python train.py --num_hidden_layers=21 --hidden_size=576 --num_attention_heads=9 --num_key_value_heads=9 --head_dim=64 --intermediate_size=2304 --vocab_size=32000 --hidden_act="tanh_gelu" --norm="rmsnorm" --norm_place="pre" --norm_eps=1e-05 --positions="learned" --qk_norm=false --attn_scale=0.125 --bias="all" --tie_word_embeddings=true --parallel_block=false --init="normal" --init_std_qkv=0.0159 --init_std_o=0.00245 --init_std_up=0.0159 --init_std_down=0.00245 --optimizer="muon" --learning_rate=0.00908 --lr_mult_down=2.0 --beta1=0.95 --lr_head=0.0086 --max_grad_norm=0.5 --warmup_steps=200 --schedule="wsd" --decay_fraction=0.832 --decay_shape="linear" --final_lr_fraction=0.05 --batch_tokens=262144 --max_seq_len=2048 --doc_mask=false --train_tokens=816300000 --max_steps=3114 --dataset="wikipedia_en"
Each number is 50 + 10 x the weight over its row's rms, rounded and kept within 0 to 99. Layers, rows and columns count from 0. The size before them is the row's rms in percent of the matrix's.

# layer 16 MLP down (transposed), 2304x576, rms 0.0664, rows 512-530, columns 384-575
111:47 69 51 49 55 52 55 48 50 46 31 40 68 55 48 54 58 48 58 55 41 54 38 45 43 66 55 57 53 50 51 48 41 55 59 42 38 51 40 50 58 56 37 50 47 55 51 44 45 35 67 64 66 79 50 59 59 43 58 47 50 59 50 56 57 57 35 46 44 46 44 50 48 39 48 42 38 52 36 49 49 58 48 47 62 43 54 59 43 56 44 73 66 62 57 60 54 53 28 32 56 54 54 50 66 26 68 34 43 60 54 49 43 46 62 58 43 44 60 61 48 51 45 66 51 39 62 53 49 47 58 57 62 51 42 48 56 34 35 59 40 61 36 50 44 26 32 41 44 46 44 54 49 54 60 37 73 51 64 46 45 51 53 36 64 53 44 57 50 56 38 33 57 55 49 45 55 47 44 46 57 40 42 58 44 37 47 60 55 47 42 50
071:50 62 55 37 60 38 55 42 57 58 46 50 48 59 51 45 58 48 43 54 45 34 63 62 26 42 40 52 51 68 42 42 49 43 45 55 46 27 45 67 54 49 50 53 37 52 64 51 49 64 50 45 58 58 35 50 50 48 51 39 50 43 66 44 43 43 57 46 32 60 56 60 56 44 41 40 63 45 52 58 44 63 53 46 54 55 54 61 58 59 76 51 32 37 52 61 36 30 48 61 43 50 42 45 40 45 46 44 58 48 38 48 55 74 55 40 53 57 39 60 45 62 40 41 49 57 35 47 72 67 52 54 51 45 46 44 46 43 56 48 51 54 50 39 44 45 70 33 57 58 57 63 46 44 53 39 53 54 42 55 37 63 47 64 45 51 31 64 49 63 54 47 48 67 47 44 37 59 53 50 53 47 47 34 56 51 62 36 52 59 70 57
091:44 52 50 58 36 40 61 34 59 30 43 60 51 54 73 37 31 52 44 52 36 54 40 50 60 50 49 50 57 51 40 52 40 59 57 55 67 45 40 50 47 51 44 57 58 41 54 62 43 51 61 38 57 56 40 43 53 64 49 58 41 45 37 41 41 38 44 60 46 55 48 37 53 20 36 54 40 47 40 44 66 53 34 61 71 56 53 46 46 52 49 58 53 39 59 37 68 36 76 65 21 60 58 46 39 44 44 31 53 56 38 64 57 26 49 56 57 44 54 40 36 51 40 64 57 58 47 50 42 42 49 66 58 35 50 57 45 45 58 49 57 57 42 53 28 82 62 36 40 39 44 70 39 49 74 40 45 50 58 44 30 54 58 43 64 47 37 56 52 46 44 64 42 53 47 63 48 68 49 46 52 51 38 51 69 82 43 44 59 64 38 47
091:37 56 72 51 40 67 31 55 59 32 49 42 47 34 51 55 50 49 50 33 67 49 51 55 50 49 68 38 45 70 50 40 57 58 55 47 71 55 42 68 54 61 50 56 52 53 46 73 51 61 61 43 44 31 40 63 49 61 50 60 60 65 53 44 62 61 30 42 52 37 62 55 56 51 47 50 42 41 64 53 55 24 28 51 58 57 45 66 58 63 42 40 41 39 60 26 54 63 48 34 32 54 40 50 44 27 63 55 36 59 55 42 54 41 43 43 40 48 43 25 58 65 52 53 48 65 33 55 53 53 64 37 33 46 59 46 43 56 59 54 54 38 46 49 50 55 60 57 67 46 58 49 54 49 42 51 50 60 52 70 53 36 53 59 41 59 48 42 56 59 64 44 32 51 52 50 47 57 54 42 47 44 48 49 53 51 54 42 45 55 58 25
109:45 65 39 52 55 48 69 34 59 41 53 43 44 56 84 50 37 38 60 52 50 57 51 58 42 52 47 44 36 60 50 58 42 64 29 55 51 36 40 54 50 53 42 46 44 52 51 29 25 66 45 49 55 56 49 37 42 69 59 42 49 41 46 42 65 45 62 51 39 56 42 42 42 34 50 48 51 47 56 30 50 70 51 47 56 62 71 51 47 52 43 48 47 49 56 72 69 50 56 55 91 58 44 56 54 44 47 40 57 56 57 50 60 43 54 48 49 62 53 64 55 35 60 36 55 44 32 54 68 61 48 49 45 40 34 52 56 53 48 57 47 56 64 65 48 51 66 31 56 38 34 60 37 49 43 42 44 66 54 45 54 64 52 59 59 62 42 48 54 61 38 44 54 50 34 50 67 51 43 37 54 39 59 38 43 39 58 64 61 40 38 58
095:59 42 63 34 44 56 48 48 46 51 59 83 64 43 42 63 54 38 42 53 56 32 72 67 53 40 44 47 66 71 59 23 48 43 52 52 66 37 47 71 53 55 53 58 58 44 43 42 72 51 40 42 59 49 50 46 29 43 53 63 34 46 56 42 48 41 53 49 56 56 64 59 57 41 46 58 55 61 31 50 63 53 49 47 47 59 46 66 45 63 54 43 55 52 47 47 64 35 52 50 37 48 42 31 36 34 52 44 52 49 37 40 41 36 38 56 46 54 54 49 45 56 24 35 41 57 43 48 44 51 44 49 36 38 42 66 55 42 49 46 64 59 48 38 58 65 62 53 58 63 39 55 46 44 52 49 56 45 38 45 77 57 56 54 18 44 38 56 50 51 58 61 50 47 46 37 43 55 41 52 45 57 55 52 43 40 55 55 45 56 50 47
110:56 37 48 62 39 61 62 60 46 66 40 58 62 40 40 58 24 45 60 48 40 48 50 53 43 58 46 55 57 51 50 55 38 66 39 46 46 48 46 51 31 50 41 67 45 41 59 56 46 54 50 47 35 55 53 37 38 35 46 50 58 59 39 56 49 41 56 43 52 58 52 40 63 47 68 32 56 71 31 49 57 63 56 59 56 76 39 60 71 33 58 67 65 48 72 38 30 51 55 49 45 59 37 60 63 62 66 39 44 54 36 69 42 36 59 30 47 63 52 48 61 70 52 47 43 58 58 59 55 79 45 68 52 51 52 57 61 42 56 53 46 54 65 63 50 55 54 40 46 61 57 65 42 52 59 46 45 53 51 46 51 42 47 53 46 42 61 48 46 50 37 60 59 55 56 58 60 47 49 43 42 71 37 59 65 72 52 39 30 68 70 68
080:58 53 86 58 58 54 56 52 51 41 55 57 49 60 45 58 60 55 45 61 52 61 55 33 43 57 55 49 43 39 46 54 58 47 58 60 53 49 34 51 49 44 47 66 64 44 47 75 47 49 45 33 56 41 45 39 52 32 46 46 39 66 42 70 55 63 34 52 38 62 55 40 35 40 43 51 66 48 46 38 63 71 50 58 51 47 58 52 37 25 38 62 58 51 34 60 44 59 35 54 52 51 41 42 55 69 41 35 67 62 58 43 51 50 47 39 66 66 34 54 58 60 78 51 53 36 39 42 49 44 47 42 59 51 44 47 65 43 49 29 64 56 60 59 49 32 48 63 67 58 59 50 26 54 48 50 46 48 58 45 49 35 43 46 43 54 34 46 51 63 38 51 66 27 49 46 61 46 58 41 52 41 42 43 41 56 35 38 47 49 56 35
110:52 40 31 68 40 38 48 34 54 69 60 63 59 71 64 57 57 45 59 57 59 57 63 50 53 66 55 40 31 39 46 50 41 41 58 37 59 45 24 54 48 41 59 56 53 54 62 44 63 44 55 51 55 55 55 45 57 61 51 35 42 46 47 66 57 50 67 55 79 58 39 52 52 52 60 37 35 59 48 42 59 48 44 55 48 67 46 35 34 48 50 40 52 63 56 57 56 56 41 42 41 45 50 37 50 46 45 63 53 58 51 45 52 56 44 50 67 43 54 69 50 54 42 64 44 48 51 52 53 68 39 49 40 47 59 48 64 35 50 42 44 43 44 52 48 49 39 70 65 56 54 48 28 58 58 38 55 70 54 40 42 64 53 62 55 58 49 63 46 42 45 48 47 44 43 34 48 52 50 56 48 44 30 74 43 41 57 46 35 50 46 41
099:51 48 64 47 59 46 41 51 63 51 75 53 49 37 38 67 49 51 44 46 49 60 50 58 55 61 47 50 40 46 44 39 46 55 50 32 57 47 52 71 42 29 58 52 61 54 46 54 44 43 48 56 54 54 46 50 42 55 55 56 54 61 37 54 53 67 34 60 35 67 51 49 63 40 53 37 56 39 50 52 58 44 35 43 56 38 53 54 44 55 48 50 30 47 51 44 43 41 55 56 55 59 49 35 54 45 55 45 52 32 56 52 31 44 31 53 50 43 40 53 62 56 50 46 53 63 62 65 53 64 42 44 54 25 39 54 33 55 37 64 55 33 63 45 42 52 48 35 63 52 58 35 74 44 50 59 43 48 39 39 15 46 59 66 44 40 53 39 56 64 63 59 58 47 42 44 53 40 37 77 54 72 60 45 58 55 55 53 69 59 37 55
103:38 49 40 67 35 50 42 40 60 55 47 48 63 45 45 43 28 37 68 44 46 64 43 67 54 65 53 59 46 65 38 33 46 59 52 57 52 26 47 53 54 67 64 52 57 54 53 51 57 62 52 43 41 85 51 48 61 38 47 34 45 51 44 40 44 46 53 55 66 44 29 53 44 48 53 41 46 53 49 40 50 51 58 42 52 45 39 67 57 46 44 40 47 68 55 51 68 39 54 38 61 61 37 62 35 52 58 50 52 52 40 46 44 42 32 35 44 60 33 50 48 56 42 28 60 49 44 49 35 38 46 53 53 76 33 62 52 54 30 30 47 53 56 48 45 42 41 59 62 48 51 46 55 64 56 40 52 46 63 52 25 43 41 21 55 30 49 53 67 39 42 55 44 63 22 42 49 48 54 56 59 30 44 59 50 59 42 41 54 46 57 45
091:35 46 27 67 41 43 59 44 47 52 46 62 50 42 55 39 60 39 52 50 55 63 49 51 41 51 39 43 52 49 47 47 66 43 37 74 43 50 40 59 37 46 49 44 44 38 46 60 59 66 48 55 72 66 51 46 57 43 43 47 56 43 57 34 46 54 45 40 37 60 53 63 49 34 53 41 30 61 66 66 55 45 53 47 56 53 71 50 64 68 52 34 54 51 53 46 59 53 28 38 34 50 60 57 39 47 43 49 36 42 53 44 62 67 52 52 47 38 57 39 39 49 52 59 52 52 44 47 42 49 36 45 58 49 60 41 60 45 46 51 62 54 35 51 49 56 54 56 58 49 60 46 60 59 54 33 51 55 39 52 43 42 40 63 66 48 43 40 47 69 53 37 45 55 59 56 31 43 57 38 66 47 37 47 38 41 53 64 45 43 50 44
109:55 50 65 57 51 58 42 57 45 46 46 55 46 48 58 56 61 53 62 64 40 53 63 33 42 70 49 47 68 56 50 42 63 45 62 52 59 51 51 60 34 49 30 56 44 64 55 52 48 44 61 56 40 47 37 35 33 51 51 46 71 55 53 44 55 50 66 49 38 68 36 52 44 49 64 57 67 53 52 44 62 51 46 45 46 77 35 45 79 42 34 55 39 46 46 40 40 45 46 68 47 51 51 55 47 73 50 54 53 50 46 58 40 41 52 44 63 63 44 55 68 46 42 59 47 60 64 60 52 64 50 48 49 28 51 47 59 40 30 60 45 64 44 44 63 41 59 39 70 63 39 52 57 50 48 54 44 43 50 49 57 69 62 53 56 49 43 62 38 35 45 51 48 54 51 58 52 53 57 58 59 41 56 27 58 44 53 60 55 53 36 63
121:53 71 42 51 38 61 66 38 52 42 43 57 59 61 61 56 36 59 44 46 66 58 50 47 48 57 53 50 50 68 46 52 53 63 48 58 67 47 52 55 45 48 53 57 62 65 46 46 52 44 51 34 63 53 58 51 52 57 49 43 49 43 41 65 35 63 58 54 53 45 62 51 61 50 59 58 41 63 35 46 73 60 55 57 65 50 50 56 76 52 45 40 49 36 39 40 51 55 53 61 58 53 54 51 41 42 50 39 52 41 51 32 47 57 73 47 30 49 54 47 66 65 74 48 60 54 53 46 42 60 35 45 41 69 51 38 45 38 43 47 48 51 45 37 48 37 37 47 46 47 56 66 68 67 46 49 52 79 46 36 58 61 26 40 35 59 50 57 49 42 46 34 53 63 58 57 62 58 52 40 49 62 31 76 81 49 56 63 65 53 41 43
096:53 52 06 50 66 66 47 55 46 48 46 44 65 44 53 54 38 60 54 40 43 49 57 57 45 44 48 57 52 44 40 29 52 59 48 70 32 58 43 61 67 46 52 45 54 41 41 41 41 49 46 58 46 63 39 54 59 74 36 52 58 64 57 48 50 31 41 58 52 45 50 40 37 61 39 40 41 28 56 49 30 66 64 40 51 49 68 55 51 62 37 35 41 51 52 66 44 48 54 51 54 57 57 67 41 65 47 63 45 56 41 34 49 57 64 81 48 57 60 60 44 39 56 73 46 42 56 54 48 61 48 49 45 55 32 43 44 49 39 51 44 40 61 62 46 66 51 50 49 48 52 40 41 45 56 65 54 47 55 39 45 62 56 27 50 42 49 48 36 59 53 52 41 53 45 35 59 52 72 43 61 67 34 51 46 66 63 58 67 55 68 58
084:53 42 47 45 52 44 55 61 57 58 49 46 90 48 50 52 43 52 44 47 47 48 62 55 51 35 50 49 51 75 53 26 43 58 54 51 54 44 35 44 51 57 45 41 52 46 46 54 46 44 40 59 49 53 65 37 64 45 49 58 32 65 36 41 49 50 54 46 43 54 55 52 59 49 71 51 57 44 68 39 58 58 41 58 50 56 64 50 46 45 62 33 51 37 58 61 41 49 50 67 28 53 47 45 46 59 46 60 40 45 40 59 37 52 34 41 32 64 41 46 30 47 57 42 53 67 55 56 41 50 44 45 55 51 63 44 54 45 54 65 49 58 45 63 42 29 55 72 57 46 60 57 36 56 35 52 40 52 40 51 46 53 56 56 48 49 47 53 55 62 49 47 52 49 48 51 37 62 43 48 61 49 59 54 41 56 66 54 46 41 46 63
089:48 52 35 46 61 60 46 60 36 56 61 60 43 37 68 65 42 44 57 44 25 59 78 70 53 54 41 50 48 67 25 53 36 50 46 55 36 46 48 62 42 52 30 51 51 58 59 40 48 67 56 31 30 74 60 49 50 29 47 59 41 57 39 46 38 52 44 47 68 45 60 57 55 48 38 49 44 53 45 53 43 65 34 44 47 54 53 71 34 58 51 46 52 56 68 52 57 51 55 32 58 49 61 42 58 41 57 57 48 41 48 52 39 50 42 41 41 67 46 45 41 42 51 39 42 40 64 37 50 49 54 43 47 44 48 72 47 41 53 63 41 52 58 54 64 59 64 76 45 39 58 54 67 39 49 36 46 48 42 46 60 59 49 37 46 60 42 50 56 39 51 38 45 48 57 51 50 39 50 42 50 57 51 47 62 62 57 45 50 47 40 47
088:49 57 22 68 32 62 62 55 58 41 64 47 54 50 43 57 61 59 37 79 63 58 43 50 24 53 53 55 42 36 33 47 61 64 49 48 56 69 58 48 53 65 42 45 27 62 54 62 50 49 66 69 39 51 33 54 31 44 28 41 51 43 59 38 49 33 53 49 46 27 52 50 72 63 59 44 56 50 53 42 46 68 58 49 58 45 48 60 28 51 59 63 60 51 54 54 44 47 54 57 59 52 59 60 49 65 59 48 54 59 39 73 45 44 49 60 46 53 50 38 63 48 36 50 66 42 44 48 45 63 57 51 38 75 54 70 59 44 61 43 68 58 53 43 32 44 53 53 55 34 54 60 57 39 49 57 47 41 60 37 52 76 47 48 51 47 49 46 58 31 61 60 47 51 54 50 67 49 49 26 49 49 56 53 53 37 38 40 47 66 34 52
096:28 44 37 58 43 41 51 31 52 48 50 38 49 25 64 65 45 56 44 56 42 41 51 39 46 62 63 44 39 41 39 24 45 53 36 71 52 56 49 42 41 61 47 52 61 49 54 52 59 79 44 66 37 59 54 52 37 51 60 42 55 60 44 50 45 27 56 52 50 46 56 60 62 45 49 36 36 53 67 58 47 72 50 54 46 49 53 45 42 67 59 45 52 39 56 42 55 42 54 41 40 14 51 42 40 55 51 57 74 46 48 37 43 38 60 54 56 55 53 33 51 49 64 45 70 51 75 65 45 54 65 42 51 58 56 38 41 46 63 50 53 38 65 44 55 49 47 66 35 45 40 73 42 61 64 60 30 49 39 50 48 46 39 63 46 44 57 57 39 48 39 52 48 64 56 58 47 69 54 68 53 53 35 58 67 52 34 57 41 53 46 55
# layer 16 MLP up, 2304x576, rms 0.0629, rows 513-530, columns 384-575
072:59 47 46 44 56 73 48 62 53 49 41 46 61 49 45 56 44 65 46 53 35 41 58 55 35 62 63 50 44 58 53 50 49 45 53 60 35 44 57 55 57 54 59 43 52 47 40 59 44 47 33 46 51 44 71 55 45 41 41 43 45 41 48 50 38 43 50 53 56 45 52 48 44 57 42 46 61 43 41 63 48 54 47 49 60 34 68 38 42 34 65 42 41 47 34 32 43 54 39 63 51 52 55 49 33 40 64 69 67 50 37 48 65 57 49 62 55 45 30 45 46 38 63 58 52 46 57 49 38 50 42 45 59 45 60 38 22 51 53 71 59 55 58 60 52 40 60 60 47 59 54 58 37 55 44 37 59 68 38 49 43 53 56 44 51 56 52 61 49 58 53 62 59 43 44 57 54 75 47 43 57 26 55 37 57 65 59 53 51 53 49 65
093:41 52 62 70 37 63 34 63 50 60 38 74 40 27 58 58 42 37 61 29 30 44 68 43 57 49 52 47 48 51 62 68 40 49 67 38 45 45 49 37 48 45 47 63 57 61 58 40 62 62 65 50 58 44 50 67 53 44 53 53 63 42 50 61 54 47 53 34 44 66 61 45 53 54 58 38 39 55 57 32 51 52 56 59 50 52 36 44 48 71 57 82 63 51 52 57 33 62 37 58 42 58 49 28 54 71 42 49 47 39 41 45 33 70 51 36 64 49 51 65 54 55 52 54 51 59 67 35 67 67 29 47 58 47 57 53 57 46 59 47 43 54 56 44 52 32 43 45 58 63 58 51 68 50 57 60 48 51 41 47 50 36 48 48 57 32 18 51 59 56 48 47 54 42 52 50 49 34 61 39 50 57 47 38 38 63 49 37 49 59 62 59
091:46 56 54 47 57 52 51 49 55 42 39 33 43 52 54 50 46 42 48 44 54 28 56 49 26 56 59 58 61 41 47 48 57 45 55 51 60 48 58 41 51 54 58 45 51 67 45 54 71 43 48 58 43 46 52 40 52 49 43 48 49 53 64 49 61 49 53 57 45 30 65 48 52 65 50 45 34 60 45 74 44 50 57 59 39 38 40 49 57 43 58 55 40 43 55 58 51 52 27 54 55 52 49 54 51 47 57 36 47 39 65 58 62 42 50 40 35 51 61 49 44 62 42 32 49 56 65 68 38 51 54 35 61 46 48 64 57 40 54 67 53 46 41 51 60 40 35 48 42 43 51 60 37 59 58 63 33 53 48 60 54 51 59 48 52 51 36 41 60 54 56 43 49 33 36 35 41 41 56 44 68 34 45 50 60 58 48 48 52 47 38 55
111:50 61 52 55 61 53 45 44 42 48 54 52 49 32 63 34 61 41 50 50 56 50 55 49 52 64 68 55 57 46 45 48 54 54 41 55 46 37 56 49 36 41 67 45 32 52 46 41 42 49 55 69 37 56 49 60 40 55 53 55 54 56 44 35 47 31 41 50 56 50 57 49 50 63 53 48 29 55 59 48 32 74 33 44 32 47 36 55 41 61 50 72 53 69 48 44 58 67 60 45 61 45 60 60 48 88 41 42 51 60 32 50 55 46 64 33 71 37 60 38 50 39 53 36 53 51 53 38 37 59 56 70 52 46 50 70 68 44 64 56 54 45 51 54 37 52 57 46 42 50 47 60 45 41 46 64 63 56 55 45 60 37 54 30 41 54 46 44 49 47 50 36 55 35 41 67 74 48 66 42 65 47 40 55 41 44 66 27 44 56 49 40
104:58 67 52 56 64 63 36 58 65 47 59 65 50 50 41 68 46 38 50 43 62 43 56 49 50 55 50 46 43 45 47 53 53 46 70 60 65 47 50 57 44 51 54 35 54 58 59 52 65 47 49 47 57 62 49 36 58 64 57 67 48 35 43 63 42 48 38 57 50 48 56 52 50 44 62 38 54 67 46 52 90 66 47 60 57 35 43 45 49 54 37 46 46 60 34 75 55 47 42 64 51 54 63 52 61 41 67 49 55 53 52 51 41 35 60 57 68 49 38 57 52 66 51 37 47 37 56 44 45 44 55 55 52 31 47 50 75 60 54 48 33 42 70 54 54 47 53 45 57 50 51 45 42 49 50 50 49 50 58 51 35 49 53 58 45 48 52 38 44 51 55 48 62 54 51 47 52 59 39 51 38 61 46 54 56 40 53 62 49 52 46 49
110:48 64 57 57 65 61 42 48 48 49 69 52 43 47 60 42 31 64 34 51 36 61 48 32 38 42 38 45 32 56 34 55 52 54 47 45 40 60 56 46 35 56 45 65 67 45 52 55 46 35 47 19 50 38 65 46 51 67 60 43 26 53 43 42 37 45 47 49 71 56 62 51 46 45 46 45 45 67 53 50 60 48 57 58 55 54 42 50 54 61 41 60 68 38 45 52 55 66 44 70 53 53 51 46 33 58 41 33 34 50 53 31 59 50 43 43 22 66 44 71 56 52 44 48 44 48 64 41 50 47 48 48 53 55 43 33 52 66 60 49 47 47 53 57 64 42 51 49 51 42 43 42 50 44 52 55 42 44 36 50 52 43 43 46 67 44 68 47 49 50 38 50 34 41 50 34 55 51 40 55 47 52 46 40 51 60 43 61 55 58 42 57
086:48 44 63 55 51 51 57 43 48 42 61 46 42 71 43 41 49 59 55 44 44 52 41 58 46 51 60 65 54 52 49 59 51 57 63 53 50 47 56 45 53 43 42 28 55 67 53 57 60 65 46 46 41 69 49 50 50 49 48 32 47 50 58 51 64 50 63 48 40 33 53 35 61 49 56 44 46 51 35 42 51 40 60 34 37 32 43 46 57 63 71 51 42 57 50 35 55 54 62 48 66 41 61 46 47 56 52 67 47 42 51 60 55 52 58 61 55 56 50 37 59 47 44 45 69 59 47 64 53 65 57 51 51 54 30 47 47 42 53 62 54 41 66 46 52 62 50 33 39 32 62 60 50 62 44 52 44 58 49 52 46 32 51 60 62 44 40 62 53 63 59 62 47 57 55 59 39 51 48 72 35 51 46 55 65 45 55 63 66 53 58 41
108:84 60 57 50 67 55 51 55 53 62 59 44 38 42 58 57 54 60 45 50 46 29 56 49 33 65 48 60 42 50 41 43 45 47 47 37 53 60 51 51 47 49 54 62 69 48 56 53 42 63 46 36 46 39 72 70 48 56 55 49 47 53 66 59 48 48 54 46 57 53 63 46 53 49 42 57 40 51 36 47 44 55 55 37 42 43 46 40 66 55 38 47 48 51 60 48 53 60 56 53 58 36 60 72 45 43 48 35 41 42 65 62 45 37 51 48 38 72 41 32 64 62 58 42 59 50 38 56 48 55 53 80 40 40 51 54 62 51 52 54 65 43 47 52 52 39 41 49 55 43 50 64 56 59 53 43 44 58 48 68 41 35 46 29 56 56 49 50 53 57 59 48 54 43 52 57 44 41 43 60 42 38 52 46 46 54 59 60 51 67 58 49
098:56 57 50 66 59 68 39 61 69 66 68 54 51 41 40 51 34 77 54 55 48 53 48 34 48 60 55 57 52 59 57 59 43 65 65 64 50 50 48 63 51 59 54 43 54 42 63 36 44 47 43 49 67 56 56 46 49 51 57 49 37 53 72 69 60 51 56 41 53 47 50 67 39 62 50 42 59 62 55 50 70 44 45 49 51 48 41 74 29 49 27 31 44 47 45 43 40 53 27 44 40 44 46 60 68 72 58 33 54 59 49 49 41 53 57 43 35 37 46 49 50 66 60 53 57 46 40 42 55 61 46 35 55 33 58 50 79 55 60 53 46 46 47 42 45 53 54 55 46 37 39 67 70 44 40 61 44 55 27 68 55 47 61 60 55 55 49 56 55 49 67 34 45 39 56 44 54 51 57 47 54 80 75 44 50 40 32 47 64 53 56 44
109:48 56 56 43 41 58 52 57 54 57 41 50 69 63 59 48 61 51 57 38 41 45 47 56 69 34 39 53 42 45 44 47 54 40 68 51 46 32 70 43 49 27 47 72 44 39 47 41 46 52 42 47 34 35 55 46 39 73 31 56 34 56 56 51 55 59 51 61 46 54 59 49 56 48 41 50 77 65 44 51 48 48 44 63 48 43 46 54 47 67 55 75 43 55 38 53 47 43 38 61 40 64 62 67 63 41 45 50 52 58 61 46 39 49 45 43 40 51 61 47 52 26 45 53 46 51 51 56 62 56 50 48 56 44 54 58 60 45 43 59 54 49 53 63 53 42 52 46 46 32 50 55 39 45 49 57 50 44 48 50 64 53 59 64 53 63 45 44 52 47 54 52 60 46 54 56 51 50 41 37 40 49 61 55 38 37 46 48 42 56 43 35
085:54 45 52 50 58 51 36 42 45 57 60 35 35 45 65 54 66 54 59 47 40 36 50 59 51 53 56 44 57 73 65 56 53 63 71 47 62 62 38 72 29 35 59 58 63 52 75 62 57 59 36 46 47 65 49 56 49 58 62 29 22 53 49 58 50 44 48 61 51 52 40 49 67 59 56 54 65 51 39 49 53 46 63 32 39 57 55 49 53 57 56 55 38 41 48 58 48 55 53 61 53 50 48 55 49 54 48 23 61 48 63 44 35 44 45 47 42 40 59 39 68 46 57 56 52 42 61 53 47 69 66 47 47 50 51 62 60 60 41 62 43 39 47 52 38 61 59 56 44 53 27 53 41 52 48 54 47 52 68 48 57 53 54 70 69 62 38 63 46 40 41 50 37 51 34 43 59 57 57 52 64 62 51 49 53 45 35 51 54 49 62 62
106:49 41 55 47 51 59 60 40 54 56 50 48 54 36 41 58 59 56 60 57 71 39 38 44 37 64 48 49 45 55 40 47 57 51 45 43 52 46 53 49 51 74 45 45 47 60 54 59 53 48 50 63 60 51 57 81 59 65 48 53 46 56 66 49 42 39 46 47 56 53 37 42 59 55 68 37 47 42 29 49 55 56 55 54 51 35 57 36 48 50 48 52 65 46 49 50 52 43 46 45 54 54 49 49 65 70 59 68 47 54 58 73 43 43 47 44 54 55 43 53 56 70 52 36 42 55 63 41 50 47 57 36 49 42 63 48 47 65 37 52 48 57 58 47 44 44 46 44 56 44 57 42 42 50 55 34 58 37 45 38 33 55 56 55 36 54 53 48 63 45 49 49 59 48 56 63 52 62 51 48 49 47 33 49 66 50 54 47 54 58 51 49
106:31 47 65 50 40 61 39 60 53 50 32 52 48 42 36 58 43 49 45 36 67 47 39 33 25 45 49 46 41 56 48 50 36 54 53 64 49 37 62 52 50 43 50 66 69 48 34 41 56 49 48 43 53 59 52 47 64 63 36 39 59 52 42 51 45 69 41 56 52 36 33 31 56 46 62 56 72 40 43 48 45 50 62 44 36 36 43 61 59 45 42 52 58 52 23 59 49 43 49 48 55 50 60 57 40 56 53 55 65 30 42 50 42 49 62 37 39 50 41 61 32 51 36 34 50 59 51 54 44 41 32 51 56 49 45 38 46 40 57 28 68 50 55 56 58 66 47 50 51 51 67 54 56 60 40 63 48 38 67 54 53 59 34 51 73 43 48 55 46 41 39 49 53 39 42 28 53 53 39 39 41 47 52 38 60 49 69 30 38 32 51 54
095:44 56 40 37 41 46 39 47 51 79 47 45 53 51 50 62 48 46 39 37 46 46 50 64 57 60 56 38 59 72 46 41 37 47 54 47 38 62 31 42 49 44 65 42 36 53 49 37 56 73 54 50 53 31 37 49 40 54 49 58 48 55 50 49 68 49 42 76 35 47 45 55 68 45 52 50 49 52 56 40 61 30 34 35 48 40 45 58 48 58 54 36 62 56 51 67 53 75 49 41 52 56 39 39 48 43 62 55 48 49 64 67 49 46 42 53 50 38 32 61 65 48 51 41 53 59 55 44 53 35 42 38 50 67 36 43 46 48 59 24 57 40 51 67 60 31 35 44 70 48 43 64 63 43 61 46 56 46 54 42 65 39 52 68 45 30 22 41 35 57 51 51 69 56 52 64 55 50 47 55 50 59 66 32 59 40 41 29 52 48 39 49
084:50 59 50 56 51 44 54 45 48 43 50 45 41 57 64 34 60 44 60 53 53 37 63 46 50 53 64 49 50 63 48 51 47 51 71 55 56 26 43 49 48 54 55 56 58 56 65 48 61 46 50 44 48 67 46 62 53 60 62 46 64 46 41 52 48 69 27 48 45 52 68 41 43 49 40 31 55 47 33 47 57 53 68 45 65 44 58 55 42 43 48 60 44 47 66 45 70 32 50 58 61 44 61 63 49 35 56 43 47 51 54 51 56 43 62 27 49 59 63 49 63 51 55 57 36 40 52 64 47 31 62 44 69 64 74 58 52 59 48 52 66 35 40 53 43 42 62 51 65 45 63 51 61 33 52 62 52 38 50 49 44 54 58 47 44 32 55 51 58 67 58 62 46 47 54 51 51 51 33 33 60 31 51 32 66 36 40 50 43 47 47 47
090:42 45 59 52 53 62 41 40 43 57 42 46 55 59 51 71 49 58 54 54 51 43 37 32 40 51 42 65 47 57 53 44 67 49 50 44 64 53 58 33 62 60 70 58 47 46 44 52 52 64 58 51 46 36 60 46 59 63 31 60 57 46 51 50 66 60 36 61 32 41 63 42 43 60 36 53 56 37 63 58 43 44 55 65 26 40 34 59 22 38 60 38 47 66 56 63 77 61 40 45 51 57 35 54 45 48 62 51 60 40 63 48 59 37 67 49 49 64 19 66 38 33 45 43 48 50 56 38 50 26 44 59 45 64 58 61 61 52 67 27 54 37 39 41 64 58 54 46 50 55 34 59 48 59 64 55 54 52 66 45 55 62 64 57 37 55 43 61 51 36 40 57 53 54 22 30 46 47 41 46 50 40 54 55 36 57 38 58 45 50 44 54
096:58 51 53 39 44 40 42 33 49 48 27 54 43 53 54 57 63 47 55 39 52 59 37 48 57 54 47 36 55 44 48 40 49 44 54 49 38 50 79 50 49 48 41 54 41 29 56 55 63 71 58 57 60 37 48 47 68 59 54 62 36 44 62 45 45 71 63 46 43 56 50 59 64 55 40 52 49 49 50 46 44 47 42 65 63 44 38 47 61 48 34 58 44 57 38 36 39 57 53 32 64 62 55 67 59 42 54 65 39 76 51 35 46 56 56 34 46 42 59 66 39 29 62 57 45 53 49 39 65 26 50 38 59 45 43 46 61 49 56 55 39 61 40 41 57 75 54 40 41 50 55 57 60 58 52 49 36 57 48 61 41 24 72 46 59 51 50 47 34 43 61 58 64 50 50 40 36 76 58 58 56 53 49 36 51 50 31 47 73 52 58 39
108:43 46 49 57 38 50 58 54 48 60 53 66 48 43 57 51 39 42 41 47 18 50 52 60 49 41 40 47 50 48 27 47 60 43 49 58 57 54 32 52 44 43 60 36 76 28 41 54 51 43 55 56 53 72 55 57 50 67 58 41 50 30 50 43 52 61 50 36 49 35 44 46 40 53 48 70 63 53 51 64 48 29 56 60 49 67 42 39 54 42 42 67 37 43 40 59 40 46 42 44 52 42 44 49 49 50 31 54 26 59 64 81 44 39 46 20 36 31 49 31 59 42 38 51 54 56 43 47 49 68 47 72 44 71 36 56 53 42 43 46 46 47 58 41 45 48 46 42 40 64 53 42 51 54 54 56 44 52 58 44 59 46 33 45 64 59 52 51 40 46 54 39 59 48 41 37 44 65 27 44 54 67 53 45 56 38 59 44 43 59 54 39